config = dict(
    norm_eps=1e-06,
    beta2=0.95,
    decay_shape='linear',
    batch_tokens=[16384, 32768, 49152],
)
Each number is 200 + 30 x the weight over its row's rms, rounded and kept within 0 to 999. Layers, rows and columns count from 0. The size before them is the row's rms in percent of the matrix's.

# layer 2 MLP up, 512x128, rms 0.205, rows 65-119, columns 64-127
097,203,227,178,227,175,214,188,174,199,212,184,187,157,218,208,264,207,174,201,185,244,190,200,240,211,164,207,204,224,233,173,125,212,188,220,167,224,211,203,201,163,198,238,180,204,234,199,221,203,179,173,186,225,199,202,179,173,250,218,194,223,130,210,207
118,155,195,227,226,270,248,225,226,133,258,179,226,225,233,157,184,180,221,193,182,185,197,261,156,172,255,211,212,223,230,143,212,181,193,214,211,179,221,202,269,173,213,208,198,184,222,235,256,177,196,251,192,207,305,224,195,203,234,185,158,222,187,190,236
093,220,147,234,210,229,188,153,214,189,220,215,171,264,237,206,202,215,168,242,193,144,211,190,204,168,218,189,149,166,175,228,242,213,261,196,200,142,254,212,230,212,229,149,193,189,191,154,181,185,218,177,227,207,172,175,142,225,205,164,250,233,208,165,194
110,226,199,204,184,156,155,155,153,226,243,223,266,236,173,165,191,223,164,233,155,204,276,205,224,188,180,220,202,239,198,182,215,170,253,239,256,208,178,189,187,205,271,184,245,180,243,195,206,181,219,162,173,197,211,227,171,213,214,193,149,203,231,228,165
099,200,232,176,224,182,174,163,210,190,211,258,153,233,207,191,215,154,176,168,211,170,216,203,189,187,237,197,168,226,228,135,217,187,182,194,259,199,143,179,167,205,197,189,224,254,173,169,177,195,196,165,226,173,194,179,263,202,121,252,236,208,190,191,200
101,216,193,198,163,165,200,194,198,226,207,238,203,256,219,150,235,220,157,182,199,172,214,241,180,191,236,225,201,177,204,181,179,222,244,157,116,213,174,261,231,236,235,137,193,228,219,189,233,240,202,240,274,155,235,192,220,187,228,180,178,212,233,178,184
112,250,200,235,192,171,159,182,149,202,218,204,233,156,174,155,173,244,195,201,186,204,232,199,171,177,220,165,199,223,196,165,187,208,181,262,101,249,180,151,175,222,245,229,218,159,225,189,168,229,150,205,175,259,154,174,191,203,236,177,202,223,186,220,188
095,205,238,190,210,195,210,180,204,251,191,164,207,186,175,226,200,200,165,160,188,240,164,189,252,143,196,241,159,189,207,149,158,195,167,203,158,169,223,181,240,191,191,175,201,192,281,221,199,211,245,157,173,209,198,208,228,212,269,239,176,209,248,183,235
108,191,252,165,197,217,205,199,200,173,144,176,207,193,167,218,174,227,222,172,170,143,164,180,205,162,190,235,202,206,202,204,195,196,175,187,193,182,208,211,197,234,208,200,207,177,183,240,203,224,188,140,218,172,191,273,205,216,269,238,204,192,150,214,194
111,196,232,280,185,216,148,228,209,220,159,188,278,201,221,150,182,219,178,230,199,241,203,218,199,182,215,128,202,165,202,165,212,260,193,167,173,176,214,218,222,180,214,210,173,202,240,222,188,216,211,216,184,212,204,196,206,198,169,203,226,258,236,163,209
095,144,194,206,164,199,209,223,194,268,230,176,161,195,178,199,211,165,172,198,186,188,197,141,206,164,195,175,200,226,199,152,228,225,199,187,228,193,224,209,110,241,209,235,258,185,196,214,246,235,235,178,213,247,209,207,156,153,223,193,208,167,165,241,163
093,229,184,224,192,210,230,150,207,171,186,208,238,178,188,114,193,260,215,223,209,187,185,153,219,222,144,212,233,193,255,228,226,154,195,203,150,190,208,215,163,176,210,223,151,254,246,191,220,207,189,181,250,218,209,184,227,240,233,227,159,221,190,194,203
097,198,169,211,227,212,163,162,220,179,213,240,176,224,239,219,218,264,163,132,192,189,215,201,279,178,199,165,178,181,225,199,280,211,268,243,192,194,231,156,215,236,252,183,220,236,198,142,214,225,198,177,230,207,173,111,179,216,241,205,183,164,135,149,202
103,226,144,181,281,113,164,215,199,220,235,218,254,210,184,152,214,161,155,187,204,184,174,229,214,191,179,149,175,217,200,218,156,188,202,237,153,210,242,202,252,198,181,202,228,238,224,136,223,242,178,137,204,176,203,207,183,245,224,232,218,211,204,257,204
101,242,205,230,215,184,256,222,223,192,201,244,167,209,183,168,186,228,191,203,164,182,240,263,218,241,177,266,263,224,262,194,165,136,221,173,174,151,164,190,189,236,214,195,163,200,207,165,229,177,197,162,174,124,187,210,206,197,213,156,239,208,207,188,190
087,206,198,167,230,204,205,173,173,144,200,215,206,266,230,194,151,227,151,199,243,161,196,176,171,180,196,190,217,201,225,184,209,189,242,202,144,136,188,223,193,222,225,207,170,177,208,202,205,205,185,233,249,232,202,202,272,148,212,219,140,175,221,231,176
090,213,186,178,159,194,163,190,244,189,219,200,238,176,158,231,221,203,211,211,199,195,291,190,183,190,137,267,152,215,213,215,144,224,231,207,181,140,207,194,233,218,161,224,190,241,224,168,261,153,182,206,229,245,176,200,237,194,237,190,246,165,172,217,178
103,223,183,217,188,184,179,194,160,214,195,172,216,178,237,180,182,278,199,185,181,198,143,176,210,189,212,244,236,201,240,194,195,183,149,175,141,187,223,184,158,200,252,229,156,209,220,229,211,182,107,185,210,176,217,152,230,190,185,209,179,218,190,203,153
101,186,163,188,215,179,158,207,177,260,220,225,156,220,209,233,236,254,191,174,184,189,215,253,230,192,172,150,173,169,214,197,183,253,255,203,181,193,210,189,213,215,209,241,147,203,225,183,165,235,94,177,208,212,201,173,205,223,197,173,197,201,213,206,245
101,207,234,192,134,215,145,213,175,210,138,203,173,212,194,219,240,180,142,201,233,236,147,184,231,128,188,209,167,209,192,181,200,237,122,187,240,170,228,197,184,196,164,233,258,171,227,229,197,217,228,247,176,201,189,258,204,165,154,236,137,225,225,186,225
097,179,214,223,231,200,169,202,209,161,237,247,239,179,195,171,202,255,166,202,179,208,202,199,199,216,183,244,157,131,209,167,238,237,215,175,152,188,220,140,223,198,227,192,211,252,216,138,156,207,247,205,193,167,225,122,231,226,167,206,155,198,233,250,227
111,178,235,198,134,180,148,214,191,139,241,251,214,159,210,181,173,227,181,199,195,204,173,214,228,156,184,185,205,185,217,193,100,284,218,187,243,160,237,195,228,165,198,203,225,189,245,212,242,190,192,209,213,208,203,190,196,208,223,197,195,216,155,200,147
104,210,183,195,177,157,238,178,267,244,233,181,223,120,154,167,232,167,215,231,251,205,158,210,197,232,180,150,202,238,234,188,211,230,127,203,218,178,233,234,199,210,185,184,232,207,194,229,225,193,250,223,170,210,210,189,193,185,219,238,200,221,154,197,162
094,181,242,246,208,249,183,206,175,215,188,211,203,191,164,143,222,215,189,148,177,215,238,251,209,157,199,245,198,190,204,163,202,207,200,205,81,231,237,204,209,243,230,153,187,151,186,181,208,267,223,237,196,185,258,207,214,187,199,204,170,223,200,236,168
079,265,192,192,184,150,161,187,199,262,173,201,103,212,180,159,186,161,140,202,169,212,188,191,229,183,219,212,210,186,224,235,218,240,162,226,177,206,245,212,200,242,219,162,239,151,196,187,215,201,217,218,235,212,262,219,176,255,204,189,187,180,183,201,144
092,200,250,217,224,208,112,178,205,198,213,223,209,162,228,158,120,243,180,199,205,218,160,190,172,192,259,188,215,208,205,198,151,203,201,182,171,213,225,226,173,180,173,170,151,226,227,227,213,222,229,175,211,163,220,208,213,177,159,200,213,224,248,254,215
099,238,200,167,168,216,205,165,169,227,249,175,178,200,158,224,279,154,188,206,151,199,185,218,231,159,226,175,210,193,205,219,204,218,212,187,184,232,200,227,189,174,240,187,209,182,279,223,234,192,223,235,145,181,272,182,224,243,200,211,190,208,181,134,192
101,200,208,166,173,186,181,179,221,214,187,185,201,183,185,188,186,173,208,202,198,249,183,207,201,219,280,250,138,178,198,225,149,264,157,169,181,223,166,247,195,183,152,153,210,190,209,202,225,236,204,241,277,233,223,256,193,208,211,147,176,205,255,185,154
076,265,148,199,244,168,149,210,186,188,218,156,283,166,225,174,258,261,165,194,175,190,148,186,212,198,236,264,198,244,182,186,211,209,162,206,213,206,253,152,185,195,232,219,210,180,225,212,179,212,228,181,226,207,154,240,201,202,167,242,169,262,216,198,183
100,235,200,169,137,140,233,237,192,218,215,175,170,153,219,248,175,223,221,251,206,227,200,126,220,178,213,213,274,182,200,223,198,175,152,215,177,190,210,152,137,190,251,198,199,221,238,246,218,191,168,216,176,223,198,218,190,214,203,237,187,156,220,186,142
077,178,142,168,211,187,192,189,191,254,208,189,181,174,266,202,208,141,199,213,222,170,226,202,207,153,198,205,238,223,181,178,231,201,145,193,197,140,227,221,170,186,180,191,147,202,201,216,204,218,180,203,208,155,282,204,194,206,198,182,175,172,167,169,206
109,209,217,167,258,184,202,175,173,260,194,183,181,229,181,255,176,147,180,217,231,219,217,192,187,159,171,124,203,183,237,198,233,244,204,167,133,178,225,181,200,192,174,192,237,186,239,200,161,233,157,175,176,191,143,167,199,203,218,198,191,224,225,194,230
114,188,243,233,185,225,175,210,195,144,243,210,149,119,169,197,162,195,197,185,195,212,202,175,250,131,246,216,161,180,213,159,178,224,183,201,181,243,171,198,198,227,180,205,185,223,212,226,149,172,225,217,202,222,153,226,228,177,184,173,171,189,160,260,196
104,211,192,171,203,151,242,230,175,158,195,161,232,181,175,191,216,236,234,225,236,174,224,211,195,227,145,203,175,191,201,234,213,210,199,155,191,225,170,202,235,208,225,256,190,258,233,203,152,222,188,175,207,233,147,160,228,199,217,149,256,191,217,151,189
084,224,215,158,195,194,200,180,210,193,204,226,262,131,177,184,197,223,210,154,195,197,258,187,222,213,218,159,189,197,248,177,215,199,145,159,170,171,218,210,218,178,188,131,193,232,256,188,188,206,215,198,176,194,228,251,232,251,203,103,254,210,158,192,220
093,166,228,186,203,223,181,192,154,220,166,185,156,204,171,234,255,205,221,191,237,163,144,192,269,237,255,205,172,190,189,217,179,225,213,163,213,169,237,302,206,215,217,154,186,220,199,212,199,221,228,225,184,183,192,231,180,195,196,231,151,213,239,215,235
099,186,185,170,206,155,162,192,189,182,223,257,253,269,212,236,208,232,157,237,199,249,214,194,192,247,189,214,180,220,191,187,214,146,255,184,156,173,199,191,238,200,273,182,206,172,183,156,213,174,180,156,260,180,227,203,140,192,194,185,180,242,224,199,214
126,226,217,192,110,171,176,198,233,235,185,187,232,183,179,221,219,204,206,283,167,207,184,255,185,192,213,213,184,179,228,244,159,206,160,225,200,215,221,196,208,164,213,189,193,225,233,261,215,168,239,199,187,149,229,261,211,211,194,189,177,214,177,211,210
106,225,196,195,178,245,223,247,199,205,192,187,157,204,190,169,158,169,180,165,223,224,200,199,214,170,218,186,194,192,235,218,237,248,126,178,217,214,240,186,205,227,154,196,255,196,181,248,193,180,190,199,201,259,196,203,89,187,243,156,175,172,185,251,183
115,207,170,159,217,232,218,222,259,198,194,97,212,224,141,184,205,194,199,246,205,230,206,223,173,215,194,191,247,194,208,223,228,195,197,169,275,198,248,199,224,227,239,193,180,207,228,224,226,213,177,191,168,241,185,227,190,183,221,181,215,214,157,233,186
099,226,177,249,169,162,154,168,151,175,231,280,263,197,216,173,231,206,173,209,207,176,262,169,186,193,128,206,194,186,227,164,222,144,232,228,159,171,172,162,168,183,260,179,188,175,210,172,173,179,173,235,168,233,198,219,245,195,184,207,136,185,235,206,179
117,246,187,167,162,188,119,200,180,202,223,203,176,216,158,167,158,218,151,218,208,203,172,151,197,216,200,206,220,238,220,185,222,211,243,201,230,206,225,155,163,220,218,191,183,154,200,184,184,238,191,257,214,144,216,195,206,221,206,210,238,266,222,203,204
098,170,233,229,151,198,152,187,195,190,177,193,188,214,218,97,209,247,166,204,194,177,151,235,207,194,213,301,179,194,176,154,192,232,215,180,167,189,233,183,165,226,198,203,198,196,202,164,188,230,201,216,210,200,248,223,255,254,231,164,206,158,201,153,258
085,229,207,174,215,216,141,255,215,176,201,230,182,253,213,234,181,170,224,168,182,203,248,250,181,201,200,262,199,200,224,193,192,226,274,207,179,196,193,187,204,267,184,209,173,230,238,183,233,251,221,181,205,183,178,206,211,194,217,178,207,181,197,133,249
106,213,187,229,190,206,172,157,152,204,195,156,178,191,235,145,117,176,161,211,232,207,172,225,201,201,219,185,242,235,213,227,241,240,173,240,247,251,205,197,201,218,209,229,196,224,201,204,180,218,162,165,189,182,244,193,206,242,230,226,233,172,241,210,205
103,192,195,192,233,184,157,164,116,199,173,229,181,187,215,160,223,234,197,183,216,231,189,230,175,195,212,181,200,198,210,133,151,155,180,207,239,192,235,135,171,209,202,205,164,216,226,236,163,161,192,179,221,183,201,176,175,232,146,196,143,195,235,181,231
094,173,206,199,201,191,216,225,176,183,233,233,173,232,175,211,206,250,222,195,199,157,181,175,162,189,181,222,188,225,206,234,215,222,214,203,124,207,170,227,150,236,225,249,212,134,169,219,226,176,193,205,216,191,230,167,157,189,211,181,134,154,127,208,247
089,227,207,184,185,177,151,227,175,211,192,210,252,223,230,206,223,255,196,173,201,206,180,172,224,206,196,147,157,207,212,193,127,261,202,199,165,162,194,232,134,166,203,172,233,192,219,176,195,223,197,170,239,165,214,188,277,194,186,230,190,175,189,225,210
099,236,213,138,217,213,203,204,228,193,197,184,210,151,199,193,175,198,220,191,167,232,253,190,245,168,188,243,202,200,222,211,197,109,236,209,169,198,196,171,207,201,262,135,202,239,223,201,205,211,236,211,212,241,194,208,226,257,248,195,187,230,231,243,169
096,214,213,173,152,165,230,192,180,170,182,152,182,213,189,161,175,243,184,213,205,177,165,233,158,173,127,192,173,240,182,153,220,200,182,241,191,235,205,151,231,221,243,176,208,199,193,262,196,171,209,244,245,262,201,171,205,228,254,213,125,180,271,198,205
101,231,237,225,229,145,181,249,176,195,220,195,213,199,221,137,178,249,152,227,210,183,238,233,218,256,119,234,212,167,233,163,199,199,223,221,172,225,238,205,239,205,225,201,222,197,219,199,197,185,220,187,189,257,224,186,206,216,186,162,163,140,223,164,208
114,239,201,158,247,253,177,172,196,170,213,191,200,190,216,184,240,192,197,189,144,209,206,216,262,206,199,215,220,180,239,156,216,135,169,225,162,224,177,249,238,184,208,196,220,215,210,165,206,172,233,239,142,276,185,156,174,221,197,228,222,170,142,218,203
104,206,173,193,185,186,209,225,211,171,227,191,189,218,176,178,200,256,221,177,207,283,199,153,229,224,251,228,167,197,214,162,156,184,204,184,135,182,260,180,211,169,206,203,223,193,207,208,206,215,270,183,220,244,225,184,230,195,191,246,188,206,201,252,173
108,203,166,167,146,210,156,150,156,190,184,233,240,186,205,186,215,280,231,163,175,227,208,192,203,181,204,211,209,253,240,189,166,170,218,221,152,171,126,190,176,180,212,186,188,185,249,208,181,246,198,225,180,260,215,242,258,199,223,207,176,192,214,200,221
084,174,171,255,214,229,175,193,253,251,236,247,207,229,167,203,236,195,199,256,210,149,201,156,228,170,208,229,184,153,207,148,226,148,174,226,166,240,173,181,205,219,243,191,186,188,191,169,134,193,217,158,233,206,203,170,136,186,167,200,203,198,176,190,236
# layer 2 MLP down (transposed), 512x128, rms 0.202, rows 65-118, columns 64-127
092,174,149,227,160,225,183,201,229,203,226,233,232,208,213,230,214,164,179,174,227,180,244,175,215,236,177,237,208,181,186,235,210,191,205,183,209,106,222,187,149,247,215,181,264,219,144,184,205,244,210,107,218,204,218,243,204,194,170,210,244,192,194,250,198
133,175,237,169,210,215,253,144,242,224,216,160,185,261,258,243,168,220,212,241,198,189,212,236,218,195,216,221,205,224,199,198,145,141,233,233,228,231,198,171,213,206,184,181,207,156,189,161,238,169,171,155,218,185,227,203,191,203,228,183,134,163,191,213,172
089,229,162,149,180,194,214,177,221,258,256,208,257,183,241,246,205,139,224,195,147,201,197,178,172,214,212,198,212,203,213,166,162,214,201,209,191,198,145,145,239,187,212,180,190,259,266,242,223,204,150,218,183,186,220,181,162,187,165,189,205,221,170,175,192
108,231,234,204,224,223,221,216,237,157,210,142,186,180,197,243,215,154,217,203,234,215,126,236,194,219,201,186,203,183,176,188,233,243,186,229,183,191,182,186,214,242,202,187,202,193,178,198,156,190,135,222,211,201,184,166,209,206,221,208,217,261,177,209,144
101,207,217,181,107,159,173,175,209,220,166,257,193,211,170,247,201,155,210,206,189,204,199,164,181,224,195,144,201,195,216,179,185,230,235,227,212,192,223,196,168,202,216,200,220,226,200,187,260,212,174,194,234,164,176,177,287,118,202,225,208,134,196,225,218
099,204,166,239,216,190,266,162,199,222,209,172,202,183,177,259,186,179,225,200,182,228,232,171,216,260,266,213,205,217,211,173,155,171,148,170,228,243,190,159,137,176,169,174,162,192,238,210,194,223,193,211,142,226,188,233,173,189,207,166,192,216,187,220,189
108,203,261,209,228,190,216,174,236,211,146,172,174,171,215,224,200,226,188,250,226,188,236,170,222,219,188,229,166,138,127,214,204,217,232,135,177,151,238,218,205,153,208,188,213,168,165,216,240,193,223,170,234,180,248,205,185,219,184,173,191,190,185,157,230
101,214,201,147,229,227,251,171,255,197,212,185,235,225,119,201,237,152,216,199,214,192,223,232,237,172,208,207,228,198,167,161,229,177,170,234,245,227,204,186,182,236,177,149,197,244,199,216,183,205,220,228,176,195,203,172,189,185,205,127,226,212,213,217,177
105,150,182,197,183,184,223,216,197,212,193,209,198,178,256,208,210,152,176,195,138,250,261,161,270,214,173,135,207,185,241,192,193,192,202,195,213,223,226,210,202,161,155,198,194,222,196,170,208,192,187,207,189,230,162,177,208,237,159,190,200,209,173,216,179
107,235,170,155,173,207,240,208,183,194,208,213,204,222,224,217,203,168,222,187,187,210,200,230,210,253,181,246,190,205,246,166,238,158,198,254,225,188,188,193,184,210,154,176,203,177,197,194,232,179,108,189,187,211,176,171,195,149,198,219,197,147,139,217,186
076,224,192,212,233,239,183,170,223,124,175,149,242,170,177,153,147,257,183,192,210,191,158,216,179,183,151,160,171,225,226,237,158,205,225,220,250,176,243,212,230,158,190,191,167,176,151,229,223,188,214,229,225,146,168,200,204,195,189,213,207,186,235,200,196
104,172,227,169,233,222,203,212,229,197,184,169,221,192,208,214,180,311,176,200,225,173,170,144,180,206,247,214,208,226,190,219,174,204,233,239,203,274,228,211,171,206,151,145,217,230,183,186,232,221,200,208,217,129,210,197,183,220,167,257,147,187,184,225,195
085,194,214,193,222,128,208,210,191,202,173,239,198,209,174,199,228,176,193,242,161,259,147,166,182,213,217,219,209,269,208,201,161,191,196,223,95,144,182,213,201,172,192,201,202,152,190,200,199,163,229,137,221,224,183,186,233,191,161,243,219,205,207,252,244
092,211,161,197,238,175,183,153,191,211,234,160,210,183,208,161,194,216,175,212,244,241,205,220,207,121,196,156,188,233,186,219,243,230,179,250,244,165,211,183,250,248,212,194,160,247,193,195,196,209,210,146,220,208,183,238,207,230,191,139,198,234,213,180,182
095,194,188,180,150,190,219,226,242,163,220,214,174,212,277,161,181,156,194,199,209,201,123,221,224,212,210,222,249,165,204,188,255,173,228,198,154,160,173,161,218,190,216,221,200,204,204,176,208,182,186,239,201,260,218,190,249,177,248,198,204,189,130,223,237
080,205,234,208,264,281,161,197,160,195,227,249,221,235,145,221,192,253,221,238,214,215,190,132,183,224,255,221,173,227,174,203,179,177,235,170,168,212,178,207,218,205,144,191,191,178,141,221,180,184,175,213,173,162,229,183,218,256,204,205,191,154,206,208,192
085,143,202,246,224,166,281,243,216,216,170,209,247,149,218,205,217,173,214,244,215,181,178,185,171,240,235,147,153,197,190,237,202,212,211,212,194,211,172,243,193,163,198,235,215,214,156,162,183,211,129,226,149,203,191,159,249,180,185,164,213,206,209,153,191
110,238,157,212,242,195,197,251,166,195,197,218,222,197,199,178,196,145,206,203,231,177,208,213,220,185,213,219,200,220,229,236,192,185,137,171,172,218,222,225,200,254,209,188,209,198,238,166,226,189,165,148,161,192,204,142,221,184,192,177,201,198,209,251,212
103,236,208,230,237,217,229,173,200,216,166,154,194,221,164,161,186,218,228,168,214,304,159,202,217,223,199,214,274,212,250,160,220,227,198,221,227,179,184,174,178,227,142,243,177,189,172,165,218,232,233,167,205,192,203,202,183,148,170,192,216,235,190,163,199
095,240,212,240,189,235,246,183,255,160,196,231,232,214,213,182,176,180,242,203,132,227,194,205,224,198,173,153,215,210,182,225,166,196,226,209,168,250,170,181,151,149,266,142,155,229,230,157,183,210,108,209,200,188,220,183,241,230,199,207,201,207,176,190,240
109,225,210,161,196,210,184,158,199,202,231,178,124,207,178,207,271,142,192,224,243,249,158,170,232,212,262,138,210,203,164,208,206,206,161,212,201,193,200,209,183,179,159,174,204,200,190,197,177,199,192,221,209,188,198,215,251,258,198,144,202,217,229,184,140
109,265,210,215,195,208,261,209,140,245,200,172,171,249,218,196,184,187,184,207,232,212,200,132,181,228,213,188,123,213,158,168,231,160,193,173,194,171,189,196,196,187,167,229,207,178,157,163,192,238,231,152,218,164,132,209,184,150,193,173,228,204,249,202,184
105,222,217,185,247,211,213,173,178,227,212,184,252,180,189,192,210,189,131,237,212,205,168,194,212,195,214,206,180,247,202,227,225,200,170,244,199,242,219,241,162,254,234,186,179,155,208,185,212,220,182,223,202,236,220,214,216,205,177,219,236,197,193,232,206
100,186,121,255,223,141,212,164,211,245,208,236,202,198,214,258,175,201,226,236,201,147,253,210,151,239,207,205,233,204,183,243,213,171,258,208,241,240,188,184,166,215,203,148,237,181,195,220,236,197,185,179,171,241,204,219,235,189,198,193,219,190,201,207,198
087,278,192,196,169,196,132,247,212,218,190,193,144,179,212,163,165,162,149,247,190,191,199,175,240,187,195,235,165,143,267,198,229,244,188,205,174,177,226,199,173,206,244,157,179,190,208,179,169,198,222,186,242,226,248,205,190,192,163,217,149,169,191,253,142
091,178,187,195,194,194,259,207,171,168,139,163,185,199,211,203,228,224,173,164,220,175,190,186,143,204,156,241,144,190,169,206,163,199,275,248,253,194,199,217,227,161,234,182,226,179,237,161,229,205,184,171,179,179,186,234,164,207,187,212,216,184,178,181,194
099,201,231,200,194,196,198,239,190,184,163,237,207,187,244,220,138,193,200,181,229,211,243,195,183,197,193,225,198,240,187,145,139,183,205,197,237,175,171,213,146,252,148,195,221,202,152,212,179,217,156,215,223,214,140,196,209,180,148,186,176,167,230,228,141
091,183,225,196,205,236,186,191,149,190,166,206,165,214,250,235,202,259,212,216,173,241,167,193,185,222,169,149,215,171,201,249,200,165,266,194,156,217,219,163,194,188,199,200,200,234,186,218,216,161,183,201,201,135,233,202,250,223,198,184,206,208,173,159,204
083,225,185,207,242,206,142,226,202,218,183,189,244,182,201,196,237,245,135,226,198,193,167,210,235,199,188,235,188,144,321,170,206,225,198,200,193,167,224,185,164,202,216,156,194,175,216,217,163,193,251,201,214,213,182,207,198,201,207,209,207,192,171,194,188
092,184,148,179,207,196,152,233,219,174,160,208,205,183,244,192,216,165,157,209,168,176,217,169,157,209,169,183,230,168,187,267,218,174,201,293,155,175,208,242,183,175,246,222,213,255,169,199,232,171,196,190,211,231,203,198,172,213,242,221,213,196,172,173,222
068,171,217,186,221,153,213,185,202,205,217,159,223,174,237,172,224,323,162,247,211,218,212,201,208,187,206,165,178,186,237,186,163,181,145,184,208,158,245,258,187,195,223,194,202,184,193,222,220,179,247,191,209,154,252,198,191,141,197,220,206,196,206,196,206
107,203,196,207,192,235,225,210,158,225,248,167,186,209,163,162,182,203,257,207,218,249,181,238,280,136,225,230,183,222,186,208,289,178,199,165,177,226,224,184,179,248,205,245,252,174,194,218,178,188,259,216,211,170,216,189,190,190,179,214,174,224,218,209,154
111,207,156,153,247,189,169,217,179,183,205,206,173,170,206,229,197,224,256,241,227,182,180,194,204,198,224,217,250,222,183,167,201,187,144,197,226,267,192,196,135,286,174,236,153,171,180,241,181,182,182,177,196,176,203,163,214,206,236,211,256,188,245,159,162
109,215,218,256,194,250,185,209,177,226,178,176,196,196,189,222,197,172,234,198,196,204,188,187,205,159,249,172,158,183,236,198,191,210,210,155,167,166,235,192,157,209,139,173,208,196,122,131,217,180,175,153,122,169,175,213,164,199,160,217,225,173,187,204,173
086,202,205,186,188,220,191,224,235,221,207,222,242,200,157,223,200,162,260,172,186,179,204,222,153,254,221,210,219,202,213,210,222,169,178,175,214,222,206,187,161,263,207,140,163,207,194,202,196,197,149,242,176,196,161,195,203,257,199,158,239,147,184,204,227
098,204,176,240,214,167,203,185,227,207,149,203,218,181,218,215,207,218,127,191,183,273,194,175,171,121,151,169,197,183,212,186,195,182,216,169,218,207,209,165,211,156,244,240,188,215,237,229,185,228,175,219,211,192,174,265,185,239,189,194,196,173,170,190,189
096,178,209,236,170,177,221,230,193,230,220,192,212,215,196,287,174,177,202,223,172,236,210,172,173,190,222,200,148,209,229,176,203,171,130,203,172,219,183,198,189,198,150,217,170,207,222,226,185,238,154,212,172,199,233,231,207,184,180,185,211,200,177,175,171
125,296,179,159,170,173,154,248,153,196,212,202,195,201,167,174,238,227,192,195,200,212,232,204,178,228,199,132,207,201,191,187,211,178,187,202,207,190,171,255,167,168,221,173,196,194,189,191,160,232,193,239,242,217,168,197,185,217,226,185,185,191,190,180,214
101,134,197,195,178,230,252,141,204,203,155,175,202,198,221,228,212,273,196,218,241,216,238,194,237,242,190,237,223,190,183,241,162,223,191,197,228,218,151,192,254,219,220,186,197,162,249,225,192,146,148,210,180,226,194,198,220,198,219,149,168,128,231,200,155
126,215,199,215,208,144,223,243,226,180,182,119,225,197,209,203,203,264,256,198,238,223,203,236,156,163,190,203,228,191,206,249,181,187,213,234,225,200,190,210,247,202,167,205,176,206,206,201,196,203,199,173,219,207,159,209,211,194,164,220,238,206,258,207,146
096,215,287,174,194,189,239,222,217,184,242,197,193,169,218,228,208,162,237,229,223,226,159,203,223,184,221,164,228,228,187,202,243,193,174,184,208,241,207,187,202,189,193,169,237,220,186,236,216,213,166,219,202,188,203,202,200,231,233,188,212,233,151,199,185
110,143,195,201,210,132,213,219,188,203,168,223,194,192,219,248,203,198,193,194,243,168,199,206,228,139,240,165,203,186,251,164,142,215,147,167,201,186,181,275,231,201,162,174,177,258,174,204,229,155,206,219,199,191,140,203,220,262,180,267,191,213,214,214,205
088,205,271,140,170,189,207,185,223,181,219,162,220,209,213,185,224,217,251,204,194,203,178,188,212,214,187,212,150,255,177,153,199,227,143,199,193,190,190,227,220,183,174,202,117,158,178,197,173,236,219,202,204,235,170,224,206,195,187,176,207,132,185,170,186
081,182,246,144,169,193,252,211,161,189,158,201,181,262,231,214,246,182,242,220,198,204,225,175,164,224,185,204,239,190,183,195,150,191,237,207,208,269,199,214,217,192,159,217,212,160,195,228,249,217,197,215,203,208,186,174,213,179,172,174,168,200,179,240,234
091,152,238,167,174,172,208,191,216,175,162,179,190,179,203,234,233,224,207,140,221,208,223,196,183,187,209,225,130,180,236,228,182,180,241,212,136,233,218,226,202,198,205,225,212,191,135,257,216,177,189,232,201,185,161,183,209,249,244,182,207,216,199,214,232
094,222,222,182,225,216,158,166,167,190,152,224,222,238,230,248,193,203,225,198,208,194,189,187,184,181,217,212,213,179,182,264,182,216,186,194,193,288,194,165,192,186,251,177,157,195,221,244,219,192,183,200,186,203,174,207,167,214,199,202,218,162,197,131,205
089,210,207,228,226,159,244,201,175,171,204,188,181,178,211,223,197,194,173,188,227,256,240,234,194,239,166,176,263,202,165,180,210,242,212,188,254,162,178,108,216,204,185,199,182,229,175,185,237,197,150,184,184,226,217,210,195,193,214,206,193,191,239,183,219
089,199,257,206,234,190,194,220,203,243,149,130,152,164,212,212,183,191,189,197,211,256,174,187,199,166,228,218,166,241,203,216,187,234,220,146,258,217,217,265,238,164,175,232,219,165,187,192,180,179,195,209,230,205,145,210,200,184,181,209,210,207,210,156,176
092,218,223,192,104,184,190,189,230,218,186,205,164,207,165,186,214,193,229,211,193,141,213,188,267,227,199,237,211,158,168,182,185,173,189,233,186,240,226,185,228,203,189,174,213,197,178,198,169,188,187,206,237,192,241,216,191,197,258,191,246,185,210,198,222
099,223,284,136,189,235,233,220,229,197,180,153,190,178,189,219,239,161,181,193,213,188,232,184,147,229,219,255,178,223,204,198,220,213,203,164,239,214,173,252,192,199,172,154,226,161,183,163,210,232,195,175,209,179,174,209,162,155,185,200,205,192,139,193,160
093,214,204,142,195,235,292,190,234,173,182,137,176,199,193,235,207,223,202,269,236,240,218,192,169,185,211,210,160,263,177,199,233,193,202,176,191,225,193,240,205,194,152,182,223,167,196,250,225,210,212,199,178,199,174,199,213,162,220,175,124,234,175,206,202
124,193,187,136,222,197,170,205,202,193,213,134,217,198,187,156,212,214,186,216,258,155,212,168,163,247,149,237,150,228,185,167,205,147,235,214,208,181,210,226,249,225,223,162,203,140,197,170,133,162,172,233,216,207,214,229,211,197,201,187,151,150,195,203,223
100,187,236,178,207,179,248,217,175,230,178,264,168,227,227,222,199,180,215,211,175,161,243,233,177,233,195,221,207,253,216,212,199,210,214,248,196,221,248,189,178,215,196,180,170,171,150,179,186,220,177,195,234,173,169,188,163,152,180,199,183,198,152,196,178
095,215,248,176,179,193,235,211,172,254,206,141,231,222,214,209,159,164,203,229,195,185,206,180,167,203,216,218,178,181,149,206,185,220,191,188,219,200,220,232,159,190,189,203,206,154,153,166,203,151,210,140,231,155,186,198,172,223,165,200,180,174,185,169,195